From a checkpoint of a small transformer trained on Wikipedia.
Architecture: LayerNorm before each block, embeddings untied during training, normalized queries and keys, some layers without attention, local attention windows, gated attention, hashed n-gram embeddings, skips across layers.
Training: a variant of Adam for these matrices, 94M tokens, 6370 steps.
Each number is 128 + 24 x the weight over its row's rms, rounded and kept within 0 to 255. Layers, rows and columns count from 0. Numbers have three digits each. The size before them is the row's rms in percent of the matrix's.

# layer 2 attention key, 96x96, rms 0.178, rows 66-95, columns 0-95
093:124130161172145135187129102086128151146109149121146111100112098138110145145132150140118088115174115104092148111140113149116121161129137104128147124138113075112165135130112142104122115097173148142094113130095117132130138153139158195123160090119091135156146117129162164137146096137109092157
092:139120102098103128094133102144119116140142127102158127140129166154181136095155132137123148072125138139141113160097125098152130106113099101130118135108116151162100155151136119164124179160115113109146120136149118102125134131108102063092139148076119117120130149140119124127084193116160163106
184:137138158156152164179100089078084145176104118110148149102135121136135149116124134174125177105126143121124132142125097119110153134133130115127158108144127107099113133151164142096105129104162116144138110164127146154079085137133123123117149108130086106119163093139145097146094118113077107105
069:112132131161124110122101120133144148136133155138121128121138141146132161123077097071127166175124121159096156102128149113145146096145102127136099074170151112133131167141155141181120130108114090152145155161137104119096106089100140085089108144089135111127103132133126087163136095136126124140
132:147123134159123133119163100122135198119108133098155150096150114143119137134162142119123139137169149112098149104113131127107157155128134144176122092117086119163111139133131131112112175128118109123102138116164120107137149111121117124131082125037113154160145119170117083149137157124136165118
070:124176098095124131122094108133122119099126157112137110135130122170130157130123116079128128159096146109111111135156120075164118137097127112160108150180093117116136115081118134161134099110134127129143146151161111132125138113155136160107109139115135115138119122118118130188077128149127169049
077:146171083161152140144149105145110177145100134118145155133125104155135153114160155096130125107125096084124130134144087122105097144147153133115158140104119101134121101149132117148096156089158110125184173133123160100084122114112129150142137125101110133155149133085133148107087125140068122122
078:128107115085128111092110158195155092116156121144150157164108125100132130136139130149095146113112122123131147096126128102120161111086119144134099139114128148165093134126112128127133174151102117111132114136149097143112155124105134102113083149125192150097135173130123132120139155110208126123
064:115092121069134158103116169107150116095129109128124125155108102096148106157113094147134134128136127176145089114070156124141135099118144145160094108116117140147118122128104124135144162159099107117122084125163110095149113149130098109161121115168150134099124141140153158136145142096180142176
130:117113088106083121094153148192151088118142156118142121143151161127114143114151136108116140124111098137159130143117134105133100125082106140110107153113140155164119131132096119133154139132074140109125109123111123115161164102117125113121080166104161127135095197106101146124168132126169153124
106:156184168171124124103136078113107136135118124084157181140142144179145140095143156139136142110140094112116130133133114141112142171153122118136123109109106101137099151125144138129083133142153088133117103151132123136116133137121088109086114092099097144154165119173164113132093152103098146126
093:084121117129121137135171145175154113076128158122141127145140134080109109102147144146153101108126108115111138154155138132121106158119133151128091168088109134179108125112091132159114168143137101076121118115152176117174155140126130116119073150098140154157139162130128121100104137099139147126
078:123129102114110151143140108104104065096106121167135150146123120156123097164131081146093144116117088137194113114142123108108117146143119136098126162180127132095105125114125174128139098120124125103147089134129117164149173159138143139099129124193150134112116087138133127144116085121118132127
099:121102113109182160143092143173136090142125139124101110092130145078084128109124149168120167114091151141149140136125129128112135100110159143114142132130153143107120155143154131134118084155110137112161090147113139126147091108157152098136162128148139098128108137116097086135110085062144110121
074:152146110112095118067190126143143108132113152079138094150130168122137100110135144093150123125152092128158148134154163142158112154144136138134112122100105146169120142121105119122132147151124077106109117092115089094170152143132105090130114109092149135167115142140125152119107131124164173142
074:084096128120104095117105133156136139174135159140136142100099161126133126127126146127143131193125137173126177143118134112136147104128109118190138085110108129153165140128115117137158177137100131152070166131179123109150113135118102107139140125112162110125131140094175114151132103125126102114
076:178181153103103142086141138120151111132140094154105179151158149159146140095111160122087117145114085157128153127097137145106157109126137108167112105098108134132141136151139138107082120148137127140108101145112060125140139099139152115097118122101152101117139149130125138147132175109129121172
100:118114156148134166142161103121123141116087155068112131141139114124133130112166137151143120086162134135082154145116179121129113172126158143142114124115126137168137114170123158086132187121149128108096137094140154091140112145132124093146075155070132133158134130156120102124125150129125147137
105:126119168147133158136135138097120164103114129121133147116145096084117128148153144132154146123156155123100143110108111099110153127129117124186107113104131125166125118171131119090146154115130125097087116117148130108152091178152127103156086130075123169136172106161130083107154177129135138101
085:148175105140071117100150131100098105118144115134161116159136134151121116141129125126158120109117126119120130132175129128138102135113129096154079114118138149157091124088102091111126124130184134121097096110129089146118136146152100159102135155150140165146137106166154191095111184139131137143
079:086149107122163163115143113124088160144131134113081104119153160111160120130133174167177148113138132117140141121082150143088120161134135138120116127125119118148119132151111136115083139136134105098103103070166121127149149140166110090112108109093119091163120122174125113161098121129113170121
085:164119105147133121134134129144120170180096156141108107116133083111076147101125136113108160146151138135114155125115089156076173092125101154119115095104106122130126141133155104155129163128156123122133149137157143107140068104160100095171108135095132134128156108170131115118163123130145118159
078:195150180117093130083151120108143166105149119106133146146112125196115151121105126101080116147142115112082122127140124136138150137115154123176131103140132115155143115141150131118118132161099149171097120159151121138098152090116122139154115126089122129136083152118097114106136149131111171146
074:135162136101124158112167142117142148111102131098097126145150104145137122102156155101133132152128075123101131128142093140138147139131147146150067125109068131159142093156140166111099196133095093136108127158162125094155115143107101095098115096083136107146112140147143139108118139125140139115
077:137135103137144162104107115164125093174153148136144093155089148128118097139132146173143126133097120095149117123156127166130123136132159158104136089120118143141114139107166099129129067199115138124099106132132151160132124124118120130117139120178095150116112163126140122074110085107161137151
098:154149127160133125139167123152132152125106123118139174137134128161143135120143118125106112090166106113122154134126124134118127120113158125153125092091092127178099145130154132127085173140144109123129134121144083113135146086105141109110099145039116122176160137160111102147091145100140127172
074:124136098087125100095101139160174088117162172120099111159143153092118124122142131105126122097115121168133135143126149140138127120119116140113094119115120143161130159114084122165133111176109161118136118089127111106168138140115114101131142140131174110119078191126122137107165122099157177138
082:192126103139122102140132120126103132149114122145179130125147102142088119111135136122088147092155159107098134135120126110149117114103156108117125116127169165130106163092141097124110136100183163108147122078126076115115123099126143140101140151125124153141149104193095100120100129117150132161
090:185121114124141150104132097108106164164104157067090132140102128135116148118140160180108136093178154097105150126113160130130154132111152128104125128090147141164134135143154102095112181112151141127126142086126101106138121090116111121120097130069144106121127128155118148117135148130160147140
103:113113135118124163082088122128132068136145116119119092123124142089130109134139129153176126154099143149159080139138142121126114139122137126157157179117138135122113113094146119098151069191119155132105118152088129143123110162147109133149151110198138108128112135112138128116148098119110114087
# layer 2 attention query, 96x96, rms 0.176, rows 67-95, columns 0-95
081:108155084133137166134158136171103118120082166140117156118097161087128124100164162105115124117154132099127145111142109139158142120112102134173123123083116136166126116137120123125133150116131104086104151094157133107161165134127128115133092139078111141174158095128091144169138141162143154115
077:085113161178131152130135101066087191122110156084095122159132133155109114139148139157138103139174140114120099103121127113109151122123114140114120124131130160175137095132131124113138148107127120134102148104139126117121104137106092113138085148097080156141124116155144138147151138157113176092
105:089158107148128168130146110143087159135113148103114159129138149115140147117161170103113113168146119124134144102147128152095175129142122123185114117106068122168110121116133104138082181131123129127101146107157087112161141112107112127130088145095084141146165110145129130153137134133139164119
119:090119146165125139110130108105099200096099154129132161121120101144128128141153114147126113133174117098123128119126066128131146117116120177159127115110095153161159098095123112071125163106145109114104164114158114093114107126151097135136104123119112163141152107149149110164123143151125157101
091:083143113127143155146108129130128107101110149117114117148161154144110152104120129096118126128059141149138134121150086130133125140118118111125124139147149118100144117090116162169131108107125100134152172202134113178149115137111122161154141129137108166148163084091103108151098129091145153088
097:128143096152143128156126111100100133156172128133144083121129088154155139142115149137181153127148136126081132130104116137106142169115139116153158142163144087112137108090153101127126170114158139138122135105123128125131140090134134167087178110136087091127151094150145129125105148065097146138
073:125121110106098159110107192169144129122171130136115145135173092165128111131091136119129150147094119116129128147105172119145083106149100128097107143119153128116112142117103112108172121148155130138169105118134121100128141124168128165106122159092146115085135166133092135113146121068131087134
079:154117133130107148149100098098153121105098112136109096137131138141121134096109117110171154097125152145106119150186113075120082162122131113087180112163169142127102131133116141126154112105090121171093116158108158126113134150111123156111164109144113111104088144101131128123143123152095085154
109:143146138121160126136130110126155113123123114165118108133137098132100112150075062133144109105131135105144114144121125138172102120116101154142142126131138153113146118106081129114128088084143114125166128108109118118149146138166127131155171102205155121097154130087123110089097116146123106072
158:097142103168130121113168134152098167128128164087120163132123116139153142128151172119137119151145116109093155104114140144092154131132152156147085104084103105152125133147148139128118173123129122095094158112179109118138120152126124136106083120070108141172141115161142151148111147139134176138
076:147142123140126104131116097140113131107157126099103147124156125105137159122140142127141152102167158123101104176145108092121094162097155118100159092133132099125108105182151093125129137108111145112107086161132117123119110156163121111117114132088129105144112165154119170107173168145082117177
103:148136144119136092146156123134185082115111122114159102156115144170121115117124082140077139123105095133139156192135120131138107147174100130117112153130168117086130122108112152170109106132127127123141123138135130153112120144113151122104172134146161099110121120110139115139084078105159077121
074:130141102122149127150094100079158122135086107131094088100160168123147173148150146113161150116131139129130128146147127105087106135142101120088172098131100113139112101128127146138126128098121091157126113157099117127145130166169115138122164122129164089181149095117157153154164097133136152137
088:155153114162144128114143071117088160133104162084124161151110136141156134083132151150097119129157136115105127104142121135117154161126157142129125095101110100135140107160149141127111144113116136119072169135170104123079116153136126135102090132075137129166140132182140140167127161148121137116
082:115165066117148147129102115120108109162114155130124125159172178122138111136169153133091071173108120158139163086148149112059173118139136092156140099125116138144136142143118113150108119121120121149118142117123132160162083128096092131128128124138101165133121119136118142133154118157133147141
106:128156133145142110130166103109094148132117141118076113145087083134144075102161105140112098113129090127136139130132177166110132112152096140114092115086104125087127127127120144121136120107148100117127157087173103135134088179171164145139147120145120132160155118104135125141093118146142152152
108:116116146152137164082146079126091150143099144115104139098141150122121122126143141172116129112195148110116094143130090123140117140107160148114124124141125149171148121106137091085159153142116129087097111142145113073149156130143107095132086116094122145119128114172114135140122180165107131122
103:103094161151139141107118126140102160126124156149134145139103075114105131159137108117140133137205148083127109117131134120125116099111147138125113114139140138134132123153138096087152163149142133098084134110156149077145094152153112094132114118128098162080131132168097140120133172182116104127
087:158136135166101093110143131151103094101158119133143110153089106134128152140160101107096151117137144106110096116132118156151109152082139173104122138150176116130110127168158130138125142108089150121123121118132120140098070114164152139084143162121139086105111180156084146117143151134109110131
109:091133139178165118155159101108146177111111159098106115127098139148124127123123099152137125135144168090134133123133145101101085136085155119124139101135155137110138120126100114113140116073157073126116151103153136130153105183158097126121123095127101148147116095166139097137094129172124125119
093:112130131128126104105112117105104123094119132142113124158140140118132133158138117073144114200160091129127124072157129112151154123128135117173138082119105158153085156145141112135122165113140124129118147117138121115147068111168094119120107128133115128118128122165115111112186120196160122136
087:116123142122145181119125136126099160094114156122129148146089106169103101132097129165135113103121118126117126128110133175119154091151095167153100147124107121128166077088110151113130143125156123116154159139151130148105120124108135180162123105118106130120161091076132110153078104119116166105
092:109171151125174133138138106113112136112101145112130123104113112158093108141132139135113116137114140105113131125129136158113139125160117109157104105071129121084128142125105140157116158115133081116149169141175116159111068163134089146129140092133121157148155064130123115105066155149105145133
091:140123122130167087145086100124153127129126121128142098145099170191150125142138126159154138110096112124095150076115120112127126155104152135134163127141159127158135122132140152144146147064119098159126147110106144163109101111175100172085145127134128116158122088129137084107096095118112132125
116:142180126159118130136164092094065162122106116156108164127135127121168111118193133141137117147146116104135150131141079119144118134093113157145126121124062140161115087124132122090117139110153124100102103102145090104114113112160126113127113146112132098146172144148146123144149151112124163122
106:089166124135168126124139091112111146132113183073098131145121134142130135129140141139135106147158146154095151105134139136076148133152139095131116098105106100138135124154135145142115146097128083120101180132174096140144113177114107137107096110079099154163147104138147130149095139147130165139
110:160123141122088107095107132119091120117153088153130131138128135110142163161161148100126133116178120122120124108141094115189135143091128137135109151168102147174121111137148138098136176135127157094120090129118119082106122088153132084112124156123135088106140151135123153162185142124137128102
122:125100139131130153086141096098089139114090151139093133127136146135144109146132137152153103117183131109129124078118118142155133133097145123148112151142131182173160108136134133073150160105131120093105165145155126083140151121139097106118090128098102133126137083158132148160139165172133137108
101:140086116127142145126093106122178099150151132148156105133152125121121117137102103151130155085085139129124099137123127127085125132129146143096173121141205121111141152121127147122133079118106134155141152177091136198101115152143129169149133091142135126094089116128120124121114114133105100121
# layer 2 attention value, 96x96, rms 0.179, rows 64-68, columns 0-95
125:137102099091090099090134177183169098089154143144138109159133152117104116144148105113115098133108107164147121114136137134156106112122125155121084155110130190157125119126100100132158113147079127112111136128117132109161141133110133103156116148126161114123109154106131144111163138130190143154
129:150124132153122142104122148120154118130144135128136093170134164143101128135158124129141100115127088135138094078130150128127116095086118121072115161152172153143135107150132115086136128135202117093150096124142136074120117166141117108125126136136138128116142174172125084133091161099112139145
105:139173168158155143183120072094099138141111121135133148092116100152118147094138148143144151118114126091116122112131126162111150121146136134117129113160124065111140133120163139089094147109195107134146126141140114131083097149151128146107140112135095113154173091147123133124104121113087133135
107:129120155118145160100086112127084122148123166124088141095103136052161109110105155136170150109148147105143107117136142165113172100104160141166125141134116151113110171107118113121133131202128130146137142136111124123143105119071114107097121134139120133125133121156117169143155140155112134122
112:098102094097122135143141172152139106118155148157101116153081121064091143117131146110143114117105139145126099093131177131146137110066158132098120175137175170109144101115120126104176123120129131123146146116129133131123127148116125109161104132115117129126073151120118162138169109153131155141
# layer 2 attention output (transposed), 96x96, rms 0.177, rows 64-67, columns 0-95
124:086101178215106087136183079073116176134115110124129102125149132147129141153157140138147123129086112098174097157139122114107137115112135172140103145103130141136143148109149126119141100130140121128125122104107130127148127096105126120105118158124154120159099117143104126108141136105158135107
131:130142140147153118164089123101175190119123141177098084146129129107110098100133129136116154153148087143126089108154129121102125123133158139103120136176121143150082088119136155142176105102128141085158128129136087108130080109148130118150123106117115176116118139145125137139110130106106170133
106:176184085052153131128074163187150086150136143146112161111118161113117127085120143140133113131170148148108143096111120146152124156130150100116140114160147128146102093125126097143123150134128109114117123159136112119107097160130109120133102088113085141111145131125128151138110134134113148131
108:125160124141123137161130118143119138152122105141127139144102130101074185127151144154111091098133167142117173143160134130114113077134142079137105119118133101153091131133071093132111152152151119171134135163135106139158087111093098130158129102118158134138105145117153094114076115124114154143